Part of a small language model's weights.
Size: 11 layers, width 96, 2 heads of 32, vocabulary 8192, 2.66M parameters.
Architecture: RMSNorm before each block, rotary positions, no biases in attention or MLP.
Training: 127M tokens, 3867 steps.
Each number is 128 + 32 x the weight over its row's rms, rounded and kept within 0 to 255. Layers, rows and columns count from 0. Numbers have three digits each. The size before them is the row's rms in percent of the matrix's.

# down: layer 3 MLP down (transposed), 256x96, rms 0.15, rows 101-122, columns 0-95
# gate: layer 3 MLP gate, 256x96, rms 0.17, rows 102-122, columns 0-95
# up: layer 3 MLP up, 256x96, rms 0.161, rows 102-122, columns 0-95
down101 108:052169079111096159154098113112147195175141180136083144166116116077098125123107041159152154134140132117100107123171083133074177097089148078153122160128103168094147147150128134094177195127098146172132108184140130083118121147175111143142104111069132140111154110097136116110109127123076085162
gate102 109:169142141146170033114145119167142113119105088113095150167137145114085112141120166132114119104119138176113107088141158127160106090116118144210150073092110111193116092110085136069063089130159150097099206088131131115136141161128198111141141084160151097147176160100120149124130152082181126102
up102 097:101148101157095130148058136120143088091154200131100084122136141133190182142097137107130086127164054099150183158177166141159152106123137059130105151078102109148113100109095123150098115178149108127116116148145084139116104142143095169063099134161177145138091080097116126084160123196149089096
down102 100:127107142128178106092097178122147052138124187147103093174142093163165104145154120146129068051114175147102144130116125143131131104189100122163170136093111140132135165102105190130110094168136147130130180163157149170138176166099105150131189107176179130130143089145097129158162184073184148116
gate103 094:133122138167120223161049147134178094159120152064066088159142155163164132082148122160110174156175126122169065122157116126119154152117125140147102141120113133146109155129111130122135131096091107117144163120159116178124122091085166096071165149075102114122083127186105094161074066160110102112
up103 100:125127146158124172189171136134157149140137156137116163139151120111095066098142099100125141137096135111132170161080120108194147110079132110102087100125110144176101154171094098128178138084126116115054079165151087152193107085131100137140126171035101123168146192110128063162105120142157138169
down103 096:118093155047090188130114141149108153120080085119165140084112133116116197073117149140128044187125161130100099115195136085095169123159133110115131181110157162078115138101083099022088164168119135127123125104141109124155136114148130127088080109123107129112106137099142111157133108091167107148
gate104 109:151069095088056124160135088145084108159174150150086100148123152097105056120187137136136113115133136101138087080140184139157123102087116172179122140134173112120140130151140114141081072152169090073086157079140165143165098140146108137133126100086193135108108182161140149171098098194116131105
up104 102:102090169122087184207162153129108125124157146114062082153128178111165080148181115108065111093131121129105137109128159117112079165116168147130092079083174157143133131090138107170140184149151120148104127128087135106111079134166135117089139170143163117109113123231077180144108145153146104114
down104 096:155075146113092151102157161151136139118209130158088072127083109104139048134121101146121153171137129128098087117093156144154118101122132134150102181151114172131147094160148173192116080180133123081146116115116129188181107110179192079149162151096195138145098186130142163158131110156097115131
gate105 086:127104150163101108112147187133115092062187110137183147118103146123104164138117165093056143125157104160141170100123152052135143088114153113144107134181143171099209138143114131205091078121162143131169125085137139115102120107171093118163151156101142122162148067115139125184170111089095142168
up105 098:170085098155110216156138103082191114171119088118136160116114118118112117122184065119105169155149138119157135134124157105133089076157126118124133102143168138061080143142144118119149097158141145095156087025120151119118097085151146095143134123135089122116151050184104117174104100154129065116
down105 094:171118028138145188147164138083219158124134135115165160129093057131094099089127097138117172131110172114110102148144115158092089130120047140137134107137152179098115116178137172090111090177086095148131094110125176105121120120143155145153093143147098127089121070149144081167140138170112140119
gate106 096:155151128136126127125057160127067136128120097137168185073107170141118084135114095132128112194178145123115114180168085143127166092155111104159107111075184090094100115128127119167154076081168137127148137120095193101161045144114147095130134113113131197127159088126133126178152128102112193163
up106 097:187150140117103131157118159156107156142133103123097129205158103106082152085105134149143148131122121093124128088108173159089072123123183107069151160132077146154141077109126096097112085169095141092144147141143038098177134087160185158163107148126118090114127178159109127154136176156150125042
down106 095:131109148080134085119081212136052150164067118082155103087125138159108158147159114179152165133114141074144163107140120108081140101103118101102137168111130132138131145110130097144145096125142157121129175130139126202056161142112122187129131129071115107154170195138141111154218094097156156126
gate107 100:070111149091084181132121148146118163121166122081120121107123112134111107155098144148124143146123133120122100159106108100106063191117157123117142122151186132137115142122158120189106152110091099088116123148195176169124224150154100131078158191118067098121126157130111099178105128104023137100
up107 102:148126130144117111122147106157081107146086084060154137142116159202148104163182120181152145149086088116115123118124145078167147101097090214121120105076084116137117125086146110123144148155150159144111160136083102135157103107068141118077109087147189151104097120198122111098104153222137133136
down107 097:115137108120109133144123138124200162127132152166090152144151134018154185071173094145104121074186123115106096151126168143156154168115112128162099141132169169077100117180124111147082138131151092105145198172139119158109134175151153156150140128078056117121157114105143117113102090065094100128
gate108 117:070174227104138069106095106201155151129136097096100150122096097089134136130115178091132140080085085158136095101120175144177157179118133113164116080098112130117104126145126072162151121137110156096152149136108093137129152132093159171155072102118132132162105167138077077085115073181128122131
up108 112:078157132173147136112154126102095116065108131055111154101118146106165116141130110119151183095169155141132144086197124112135141148149087124196072145084211135136089145117085126090180114128160160112099082134092189120153123177157134131111154145110091122097141142098140165133070143185161133193
down108 104:179119142094089094160090095093098228154145067154225128120140106075104168086187085132118117167107141138101178135119119107095105166162144133119159130144147150100146116084171160103183123114123105121132166126174066208154110117140097113142113135143102156124131148092151139111117135092155164143
gate109 106:136094189124131155160202196093195073133096136120136150175177176128136088125109138133135200081150176132103113129182159154167129123157104145147135149168102198135147114084118186120096123157108092156159172094146117105143118121130147100137148050111134166110097149148132110175152143093090116091
up109 097:087108195087096111109177152113220178061152115087130133142162180121131198116114096100139115139123145155115104126122105164136141131158104079110101095129103107156132138052161198094123093135186111126121123123087106126183172167114152153127092132119124163137132195174116141130130090168094112089
down109 098:141155051177141156124080124185106148090135175119083198105111148152104116147159110083088094112115133148099140106133130123097071120157163146126149100121139053093165103210116106161159177126118116147154137116157086107101130137177118147114108173087105065162182129085129136111141130187122129193
gate110 097:116081130139095146138066144155144115147186138150141113163166122084142155111141094146128165125155148139103125107096114162130105096151109086185180181141075155055127114115118149101146160160164083116200115155113180105143122055121155089195175179150142158101142081127112122187132119127080076099
up110 096:126090139125123128190105065145153137103134149140129157131168088154139167089133127136163147091178120068161162150126116148090131126250137158126188141133124147129127124197138116138117131073148193155106099175099139100080130122103070034117124134148133124127159082108181131131101123123136086108
down110 102:109102085153092077126133154135218191150150157073138169141157169115107122084114083132154173107163130151118152151127134139106096118094103111159168069096133121105143096122131161112108124132120171125149132106169140240109131150132079167123137163101172161147085104098177140148131084189084107089
gate111 105:101114126114084199105194170162129102095087112133153087090132131093094186157157086168077119134122143163094063096142072117192101104130169119156168114141124115078120137135143111205129156187139079059118152088112139105167153133125139207117153134131151110125112130135142110135116129097088155091
up111 099:119065053139116100145147198141123096166131096143112076103043119089098091105139116147114094102095135139166119072072155112149060118122143131149172121142120125184177108143153110153145179092111143154127128081069154128173100146151138141129085120102140049142099143132128129051099140133160135146
down111 100:129116187134085069163139099121173157110136187183116077186145095097107197148102121123131117140122121136112143176113140127124117173122114074132112154140149098132103172175125122142133102192090155103149148115048135134122105105170204193087157164148106122097130124140144170077168097106132108195
gate112 103:115157106125119112165164134173118091143166182102159117078117176082068151162155127027156112128077101131158149138122151132105143139082097166082101140080132128066114108171144120194140126146096172117130066130111155174146086145150129138115066162126166141140120134168153184134115108107104151195
up112 099:142133121104153103078133070123138186132162070150135129174132095098090137187132114105107109072141168127145125147121173083094133112154110160094050144155068072179114135143158090185131177131163148138157159122116206129088135061117093109194111133097181086118153094135129104129146117100153121127
down112 099:121125144141124164122118102146097067079153128062169110166107131139137144149168129074128116145066109079183157131126119143121162130099113179120143128144057150082085099102116169091077092162126131132154139123127090199145146135144167127126140197115057145137153149108156137066106110068051097145
gate113 087:136133103082109109100150120173169091122139127099107109209168074093122126119062120157127189125092093089125102100097129119108112116083108170096147210129116129137071104108096125149122103093169168129112137170102107127167139125111100131140124093071106205132141078195134151167202130102163120097
up113 093:202139048109097095149094121106138061091177152159117070141127117094142106141106163138125132087116078095161100087125125158123097148142131113094145152141099158087128163120145122142149132138111146142135075142096145133085160092146078113147065076102122160214146156107128192101087134125152068069
down113 092:081112142142137113156162152115149172125093119120106213095095124113085091137158100104134064151122151130159180128184138147120128160101135164166105103146099091181159135137129109166156149137099118118134129082178070061192121187110161125146151120141186139067099100090131187086124151128155184168
gate114 092:171132109071094155168133095136128086165089145090136076162119174113131148184137179176082154169133160088149094126105123152101147116161102117108126156151145169113108145104089053166125200105133090140150116133093109167167198092153088135136076111146160130175153120110132184089183103163160153145
up114 094:113123129182066206138137110098120152153156089133135131124163154138143120075114147141120112120106103172133125080132130137142120112131128118166098150095091102075112100141075099061127072141162115115188103066118150139145063126105175106091154089153072027094089108136118111113089099154088076135
down114 091:141134166126167079130100115124166141105123084102094162121127125201091128197075107104099138112090107139128135126077111104162068114140130122144170106078155145097120093086072158143116138050129095163123131138166158176148194102147156124129154119083146128170118174137082097127193183087127098072
gate115 105:124167130124112087132080175192152048111139104109144122137171101135140107134114192151103100130103123147140127126127131144042093124132112080127088088090095136179110077102133150155112096180162059136115152153161155140139123090169159145167097104069052115096109143097129120090142081135106062143
up115 105:110147159125079109138097179164147099078165167155101117138125107116184093077124100126169111129110080169137113107191139081087159173133110143149119161105109139124131146057100167202104111164138112204097126133111142091063114184132165122122168142120168106128163128105088085189154083165122105146
down115 101:194198147152136176153122087128128136080110185118097216113123137041163114155127132140135165144081152150130160100146124109112141146082184119095119109099108104125167124143173133155151150132146105145112107147106112128127174124101160107112088116126180177100170201185148125143138092133190062115
gate116 104:130121143188163091169061158104078166117085138086132176106163133130124152151161112093133126144135056108093167146078124097132110122140121145146126207088084205127100163157183095119215137108114122121134100131127096162160131103126165122117096084157098100138089113129074115176115129106132083173
up116 103:129142098119137185149135084105065113163166104211126123109137149177131134155149119089144114190119159138127107078178155186144162094097134087079119142124111137111081139096094107090121150135122112101139114147189087120163124153126085132157078180178218166111146112162116121139116128170142208122
down116 101:145124152181152050172107192068135051118126164070043173109095139118165088147146141104104147128164093103096167109073118093126147091196135137120132166101077111135111126133144124150153097067134152116089135137159114027134111143128159121123146154128131136124158135139110107150140100114148172121
gate117 096:098100098155102096138175105102130164168086128142072085136148101072133097111168160100183072139078113176113116119067091128102186098152081157116131132142152149143140154105134143096163132078140143133106088200092100085141136127103155135071137163077125152127108113122137098086073179168131169065
up117 086:160110099105121123178089131163165167109123193171071151157173145122080141108071108115183140209164118086101097058181096138151103114142134130148159136156125090167105071097096174173092108130104148162100120121121096060161104167113110148134149164119124119087132126137091129081134145155187115152
down117 090:160115136100166111149126141047119114096118124123108104114112141117136110129051158150156094121099115156175159106090169072038074144108106149130119109112150121123156147064154121155084106108127136155130113130166189146170161140135192182071055153095148163118123167112145111163159114147153137058
gate118 088:120117132123109080125164075167114106083159122124133157115180114112111177185165173144045123092166095095115143147111169121131165116113131175120165120117106144081127133176124053090109132201114180093136139175101152113057190132194107109124115093127157091111100165159130128171115108105159115158
up118 083:152118179148154151143117191137163123177095144165111084125113159134111127144077135148197118135085204174156137091124105112155116092168099122164122130155120171170127140136138174122119133143118135166050119097136113095181087120130139071138159122108130136137116113126141108090158186233043138133
down118 092:133123118113109127128083147153105085129127108158041069109144152191191131126163134112130156099128155116160136161104144160159073137130068160103130091169108121114105073177066157172173099136123143166152160150221133085141124120130112132138124136122108177125120092109044109143123166083123173089
gate119 104:140143084160069074124130102129163100100127164126123174103171124075175111074104152131174091140115104090086184129103142064099108127151099171157122155091073118155144190133137114083132108120117186093126133131133133165077172156114107113122128056117120183095117104120133074215158152118147146112
up119 096:093122150099161118102117089127125104155102161158170104171168141097159073156087135140104161069164200158166149138151145118110114074103128148175116086124173138056097096077076136112151069154137082184146121148088057111146173142125156114163089090119081142149148143153156178096146104142137104122
down119 100:131134141131144135128115118138148153115145141136116109052138105182117159125098097103127096099121142148112165172068091197175118144102047158174104167140173139106116137168145109095091181168115082183111147131182171182106136078135143113163121098099160167102108164102198136096102138093116070175
gate120 098:069165168104168144095121134123169166123136135164117087152093119113059152074108167144144089133081125087151135129064128150137129147172128124124155078179154115116207099118128105137118137151118104162155062107080127096156103112213133123081161148079122119186088132174070111129086128153095101123
up120 095:159137144150086133098130132129105134121094148139145180100116144129141094047124102145139157094066102198103156145122127116184135133134088068131121164169156151086150145128089109140182074165169107125174112146110090140175100156062197100184092109105097176077085136113121154136121131139086066123
down120 096:115131127127192061136119111139118191176106101072089102124108141119193111111118099077159127143158158077113180157172085139156130051148166125085122095165116156089104076129151123104174140160108155111146104142149075052111155066105153155101092141134092124077113080146098133112121104152132137156
gate121 095:137109143109083145120161094126161150164084118152103094082188135132149086063122153143158103128122143136187164126155110123106155136135167130190122121180103216181110121106161096091125164162158091167038163142176133138153114141149079164177139160117105165180116113139141133144115142173087075106
up121 096:107126153137087110121177111150121135116172128151105164117085133144117225170132091068061109154140144135101133074108106107104123116050131162083115090138074093039141153180131112127183176122126113142159132139133209150099135110163139107131098140109146120187114133102059102137119122126146140094
down121 102:130208136095103107109125141204153104142115151185167099144176169164155125152180128139138119146175095133104132149094116140152145140152133114150128161167157143155113125122080120144134148134134159097158123089213155168139187119123096126131096115142135127113091150133111234137147174151085155230
gate122 104:167107107152116132113048147047150144142099161117160067131119128151151170138150135078108119112116153169142051122157145092169149141118095185137110110097158157049154176104099143096156135125104149118126162095113096077176125064125089105187149125138130128076135124110127118088098180069141160147
up122 095:164126079095118150126123131188118127155118122102121123147066140156107140115106186151116141162140079136112124119132071142163149100149156146169168141133076127151105103115105145137148179151162130069188124133164071150059182102083183142102070150174158084140078200160135107117108099087078106165
down122 104:140131112107080082110155140155110136156112111104129157136138124140153038124096151104147136113161154108112124101058123148074189114134094086118139138150115118172126073191152097124110132183146097139149062176140128240094149141108134125072124122128125116149133147127193105174137078198152115142